Weights of a small transformer language model: vocabulary 8192.
Each number is 200 + 20 x the weight over its row's rms, rounded and kept within 0 to 999. Layers, rows and columns count from 0. The size before them is the row's rms in percent of the matrix's.

# layer 12 attention query, 128x320, rms 0.111, rows 21-71, columns 0-63
094,198,196,216,197,190,246,186,168,217,166,192,214,189,202,211,218,207,237,213,181,213,205,220,161,213,205,203,218,181,217,164,195,193,199,224,228,211,202,171,180,184,172,218,186,190,195,189,195,227,201,216,218,202,177,181,210,150,191,214,209,238,219,159,216
089,216,190,229,214,184,194,192,216,185,173,228,188,160,202,218,190,180,173,173,187,193,193,185,215,192,188,188,217,180,185,195,177,221,186,190,217,212,208,194,211,190,203,231,214,186,194,189,193,190,220,194,212,210,247,184,206,204,229,200,149,186,185,183,167
093,182,227,215,227,182,227,184,241,209,184,195,198,195,204,201,211,199,208,170,221,175,195,208,216,200,210,201,190,141,207,167,199,222,175,186,219,175,196,194,191,231,179,191,198,217,198,222,176,198,225,188,204,203,238,174,184,189,194,204,166,189,231,193,214
085,199,193,196,209,195,211,191,182,217,193,241,176,208,200,177,175,221,205,182,214,201,209,208,161,188,196,171,190,183,184,200,197,203,168,212,194,201,181,198,201,209,213,212,178,188,195,212,154,170,222,202,196,210,213,188,163,176,208,200,192,208,231,165,254
076,204,193,210,207,215,223,200,170,207,197,203,207,195,216,225,228,211,205,199,206,198,202,192,191,160,171,180,201,191,201,198,201,188,214,203,216,168,199,177,186,145,211,201,146,188,192,177,174,196,206,200,199,208,191,174,205,208,169,230,200,193,194,185,217
091,200,160,181,163,235,201,223,225,206,184,207,189,209,175,212,212,224,163,226,210,201,172,183,195,215,204,221,211,192,221,206,194,181,189,210,206,197,187,221,251,198,213,195,182,153,191,193,220,220,162,232,168,195,231,228,181,219,197,196,192,184,214,177,239
093,183,185,226,197,212,164,212,248,203,185,203,212,191,187,191,172,224,202,205,226,207,206,204,190,199,231,223,210,172,235,180,200,186,176,159,223,202,201,229,246,185,214,196,227,197,199,191,198,205,214,231,140,215,203,200,217,246,205,195,191,189,193,215,219
184,192,186,227,184,189,196,191,179,198,180,191,221,215,192,217,167,216,198,206,199,193,214,210,198,217,186,200,193,202,191,203,183,185,182,199,199,184,201,203,163,183,179,199,175,217,210,187,137,207,225,177,211,218,178,189,207,198,193,239,200,204,187,200,204
087,193,200,231,182,181,169,218,152,202,193,183,193,199,206,207,168,216,204,192,198,215,213,221,204,223,198,210,163,183,177,191,213,168,198,222,178,189,197,212,171,216,217,212,216,221,204,206,191,215,215,236,181,222,202,195,187,198,203,213,216,215,179,195,216
098,213,203,175,182,197,233,211,172,199,205,204,187,192,194,231,216,248,214,202,202,218,198,140,196,188,165,205,220,197,208,202,210,201,186,182,176,178,236,187,227,203,170,195,230,203,220,213,198,200,186,215,216,205,219,202,245,183,146,220,217,224,204,185,182
088,188,178,190,159,174,228,200,199,207,222,230,198,196,189,219,193,214,201,186,192,183,176,179,224,210,209,186,192,190,197,206,167,239,213,200,226,203,233,184,180,201,202,199,206,183,197,185,167,191,207,212,211,195,195,211,204,192,206,201,191,235,185,180,224
148,215,220,166,207,199,220,203,195,212,234,211,175,200,194,192,211,177,215,201,188,212,201,183,212,175,217,162,213,191,193,217,218,211,227,202,171,223,207,187,239,208,216,193,203,186,201,195,226,201,210,231,178,189,223,216,192,191,210,168,212,194,218,188,193
150,194,202,173,192,199,221,219,180,218,233,193,178,208,181,207,228,191,203,207,190,197,179,195,213,181,214,191,211,197,207,229,218,185,226,207,184,220,191,210,229,229,230,206,203,189,202,195,224,210,179,223,164,179,213,225,165,210,196,153,201,179,221,218,194
147,188,196,199,164,191,194,183,165,184,174,207,263,190,176,179,197,206,167,217,170,224,195,209,192,208,182,204,184,184,205,172,171,216,183,227,164,205,204,215,219,175,162,189,196,194,201,186,177,203,212,164,220,203,212,211,205,194,186,210,185,227,206,181,205
163,196,186,228,194,198,190,198,194,188,165,195,229,201,202,205,174,224,192,207,206,194,215,203,193,217,178,212,184,200,190,176,182,198,178,196,210,183,202,212,174,177,175,201,197,221,206,209,162,191,210,171,222,214,181,188,220,213,187,235,195,221,179,196,201
131,226,203,218,215,170,196,208,186,188,207,196,199,210,193,219,206,193,223,237,185,225,182,212,205,190,179,180,204,204,197,224,185,204,212,198,176,189,195,227,216,218,230,199,216,209,218,199,222,206,200,235,207,189,209,192,199,205,186,148,217,189,208,228,211
166,200,213,163,201,197,214,216,202,219,236,211,173,217,191,202,211,190,205,207,208,203,182,187,198,179,209,176,201,199,212,228,213,200,231,197,196,214,212,198,229,233,226,199,211,181,205,193,230,201,189,225,178,188,213,221,181,195,207,169,205,202,217,206,194
152,177,200,199,191,219,216,206,194,188,196,202,210,238,179,212,200,215,210,230,207,175,203,203,216,200,188,213,193,183,197,200,177,179,178,207,200,206,218,195,147,218,179,193,182,194,207,212,168,183,208,209,214,226,186,201,205,206,181,211,193,202,182,183,225
076,192,228,185,186,204,226,205,206,189,196,215,191,190,183,177,167,194,175,181,217,222,223,196,206,195,189,176,208,206,203,186,232,160,230,221,193,212,212,197,221,191,191,202,214,164,201,213,171,149,183,203,147,202,174,208,236,215,197,211,193,217,191,199,208
092,209,178,202,236,214,176,217,159,210,205,213,184,188,204,218,208,181,206,204,205,194,176,202,217,195,186,198,213,205,166,221,178,216,228,189,173,206,192,221,198,211,169,194,202,190,203,175,220,226,187,200,227,178,218,234,202,221,184,171,204,193,218,201,240
089,193,227,213,232,197,195,200,187,190,173,166,202,200,189,228,201,226,202,225,179,196,196,199,205,219,210,204,211,197,220,221,175,215,210,175,235,180,175,224,232,215,186,205,217,199,200,176,226,235,206,206,181,183,182,203,205,218,164,196,214,161,205,234,200
086,196,214,254,198,194,201,213,198,202,208,180,188,212,226,218,227,200,181,213,211,211,194,192,193,234,207,204,216,190,230,198,186,220,200,160,250,195,195,190,248,197,202,150,179,231,201,196,218,230,202,185,213,174,179,210,164,225,210,181,201,174,218,218,172
087,179,202,209,209,167,171,197,197,198,230,180,171,209,212,185,205,196,203,242,193,244,210,194,189,218,228,212,223,191,221,242,204,230,195,167,202,189,209,212,251,190,207,126,190,204,214,181,199,246,192,142,222,169,220,224,153,218,202,204,201,181,212,214,175
082,209,197,177,159,192,202,212,206,183,225,219,213,186,230,224,205,202,218,160,210,229,185,205,211,190,208,213,198,190,190,215,224,208,207,206,189,217,216,210,197,174,181,184,199,199,234,175,191,197,198,172,195,211,201,206,181,190,175,193,176,222,228,188,208
079,193,214,190,206,211,196,188,169,197,200,211,188,216,194,212,213,194,189,184,172,224,223,180,198,192,226,203,210,201,188,228,199,188,233,215,190,204,221,220,245,220,191,202,189,206,215,185,213,239,202,235,207,190,192,223,209,215,207,198,202,192,229,209,226
081,199,200,210,247,222,209,245,210,159,213,199,216,230,210,180,198,216,224,189,191,242,216,166,198,202,221,208,200,173,191,185,227,217,200,163,170,254,217,225,256,204,207,181,178,200,218,206,185,202,229,230,190,194,235,225,185,199,202,222,219,178,201,204,161
089,243,209,200,236,179,173,215,192,169,236,193,205,184,194,180,197,176,191,197,218,206,179,233,216,208,224,226,226,180,214,194,179,231,197,189,219,198,188,196,244,175,188,169,216,186,199,192,200,205,207,204,189,195,210,193,176,216,200,218,195,203,214,217,185
086,186,212,204,160,188,173,166,210,202,219,204,212,219,204,211,212,170,231,237,193,188,182,176,213,186,175,172,196,218,171,214,208,203,187,200,197,213,200,197,188,192,183,240,157,189,221,208,196,209,211,173,198,206,234,211,176,192,203,199,201,217,233,195,207
084,204,204,175,169,233,240,184,188,195,195,233,193,190,233,204,176,211,203,197,196,218,200,191,230,232,190,197,171,205,195,176,182,222,223,165,203,217,216,177,166,190,203,201,207,195,239,153,176,196,210,199,179,229,211,208,199,189,226,225,210,170,179,197,179
085,185,189,234,235,159,217,207,202,226,203,202,185,216,179,190,219,193,209,185,199,190,207,204,195,199,180,204,212,196,189,199,196,194,208,215,180,154,198,165,202,199,212,169,202,192,179,214,218,172,221,204,209,213,191,189,230,182,188,203,202,179,171,185,204
077,207,180,197,220,210,209,213,176,204,199,213,181,197,208,214,216,183,186,197,199,194,182,190,184,181,200,174,181,197,185,182,209,167,207,191,222,184,195,200,172,225,219,235,187,188,206,171,199,225,168,177,206,200,154,227,226,226,194,183,197,215,211,201,185
091,216,199,216,205,181,205,213,166,186,184,188,198,168,188,220,176,198,194,220,172,242,178,237,232,232,228,193,210,203,213,185,230,218,161,190,218,213,197,196,244,159,203,193,215,183,198,197,211,205,241,184,195,211,161,173,187,209,236,222,173,198,202,162,215
088,194,189,236,179,205,228,188,197,192,217,200,196,223,217,196,218,216,196,193,210,174,181,189,182,165,206,201,197,200,183,196,206,186,240,183,182,225,228,169,192,169,226,203,201,185,192,177,179,179,185,190,217,193,203,179,207,201,231,226,197,201,161,201,206
087,211,218,213,234,154,194,225,188,197,166,193,224,194,205,180,218,223,204,164,214,207,211,234,176,177,186,237,204,199,185,177,222,239,197,210,174,201,194,188,237,182,184,197,210,198,212,217,200,167,220,195,205,197,170,199,211,188,185,196,255,199,224,232,223
089,200,198,205,213,183,189,227,207,188,182,186,209,167,212,204,189,172,197,237,191,188,186,213,227,228,203,183,192,199,202,225,194,208,155,190,238,230,190,211,225,203,215,183,212,197,228,199,182,218,168,191,167,211,206,211,150,221,218,230,187,179,197,208,206
093,202,205,199,158,209,174,224,191,213,224,217,190,197,206,161,202,222,193,228,197,193,194,203,194,217,203,213,217,187,226,242,201,210,189,193,204,217,182,206,201,207,175,184,213,189,195,185,174,207,193,203,199,202,193,203,178,205,207,154,197,193,155,188,220
088,218,168,146,188,216,192,219,219,210,181,195,208,240,173,191,221,243,200,213,213,227,207,182,192,216,192,201,196,213,220,210,173,177,211,212,214,214,198,223,267,204,172,203,223,182,199,170,197,200,195,217,177,197,185,235,213,203,185,209,203,237,183,185,200
089,209,197,175,181,240,221,209,244,161,192,189,239,221,199,220,201,234,153,221,232,172,165,201,211,196,225,228,206,169,208,201,193,172,162,189,201,200,248,205,168,196,227,177,215,197,177,187,183,206,166,208,196,173,208,228,159,223,196,215,188,209,191,217,250
087,200,194,173,208,242,165,192,215,219,177,197,200,227,211,197,199,235,183,220,228,172,218,212,191,196,205,191,204,179,207,182,238,161,174,166,223,194,221,218,246,221,199,201,206,225,224,206,198,208,186,196,222,203,173,212,182,194,213,152,199,181,232,212,198
085,214,214,193,243,184,185,235,155,212,219,214,205,194,168,210,195,199,207,217,190,225,187,250,209,217,203,206,229,200,191,204,233,231,185,191,224,202,198,193,217,168,186,195,170,198,213,202,150,204,216,189,216,205,207,178,192,198,162,224,230,199,215,205,175
089,181,224,215,215,196,239,215,164,227,189,208,179,187,188,225,218,201,228,174,173,189,190,188,196,184,170,150,170,212,181,198,208,214,229,231,209,199,222,158,227,211,195,187,172,213,213,198,159,175,228,172,206,204,193,211,205,205,200,205,169,189,218,190,207
089,185,195,211,205,191,207,200,187,234,172,198,197,231,185,214,172,243,211,221,171,180,183,198,174,173,181,195,193,204,184,188,203,187,212,259,183,199,187,198,172,238,211,204,204,197,183,235,230,187,198,239,217,197,191,207,227,207,188,183,189,222,182,183,211
093,184,195,229,209,188,165,170,217,188,182,237,212,175,188,200,220,172,209,152,216,209,208,221,184,214,178,209,202,205,223,202,201,184,221,223,200,195,164,164,238,193,194,174,181,203,210,178,218,181,220,190,202,215,187,191,216,180,196,154,193,205,233,186,184
123,196,208,161,197,177,232,183,180,210,204,206,175,211,183,180,188,202,210,172,155,208,160,201,189,218,214,135,217,187,147,237,223,233,227,219,195,238,190,193,229,200,190,187,184,197,217,184,219,180,227,197,171,194,227,212,182,213,220,187,195,220,223,166,171
077,224,186,178,225,201,202,236,172,219,202,191,193,183,184,176,238,195,202,195,217,171,201,166,173,178,168,188,191,156,204,214,181,186,178,175,203,225,244,225,209,231,207,196,178,216,186,223,203,207,198,188,185,217,197,199,172,218,175,181,226,175,203,191,179
077,213,171,200,175,227,215,162,243,190,229,233,198,203,199,209,183,200,211,181,211,205,180,186,200,213,228,207,206,223,204,180,218,199,207,237,183,184,214,166,189,197,188,206,222,215,181,205,215,185,213,214,218,227,192,234,215,172,220,231,147,210,171,204,215
078,207,211,212,207,181,201,224,178,232,177,175,208,185,202,227,226,201,193,214,191,206,227,213,197,179,158,202,203,195,195,211,201,202,196,174,220,203,192,205,215,216,223,194,174,199,211,181,193,238,196,184,191,195,211,172,195,249,179,162,231,204,228,198,183
081,183,210,204,202,169,205,222,199,206,200,173,224,206,203,220,214,209,208,209,186,193,210,188,182,174,161,209,193,165,207,175,189,221,185,202,204,217,220,195,226,215,191,220,184,219,204,188,196,202,185,160,196,207,202,182,174,232,175,167,238,212,188,199,185
077,216,187,205,181,203,178,213,211,194,241,193,193,204,188,195,190,199,203,211,200,193,220,219,199,222,191,197,188,211,173,223,201,192,191,163,191,226,188,198,181,232,172,167,206,200,231,181,215,199,228,229,187,197,203,180,209,209,184,198,199,201,219,182,202
083,189,226,220,225,194,196,215,220,192,186,140,226,212,221,214,230,193,182,186,176,200,209,182,173,196,203,228,211,176,226,200,191,194,204,207,216,201,210,208,225,208,203,191,191,208,186,188,208,190,194,152,193,171,175,189,177,229,183,168,199,204,209,208,173
080,174,224,181,216,186,196,185,205,208,184,177,201,195,216,202,204,223,209,200,197,216,190,174,200,162,191,193,220,200,227,192,194,181,195,226,224,199,214,187,186,181,206,251,184,210,193,204,205,218,169,188,232,190,205,194,217,227,198,163,206,206,181,218,191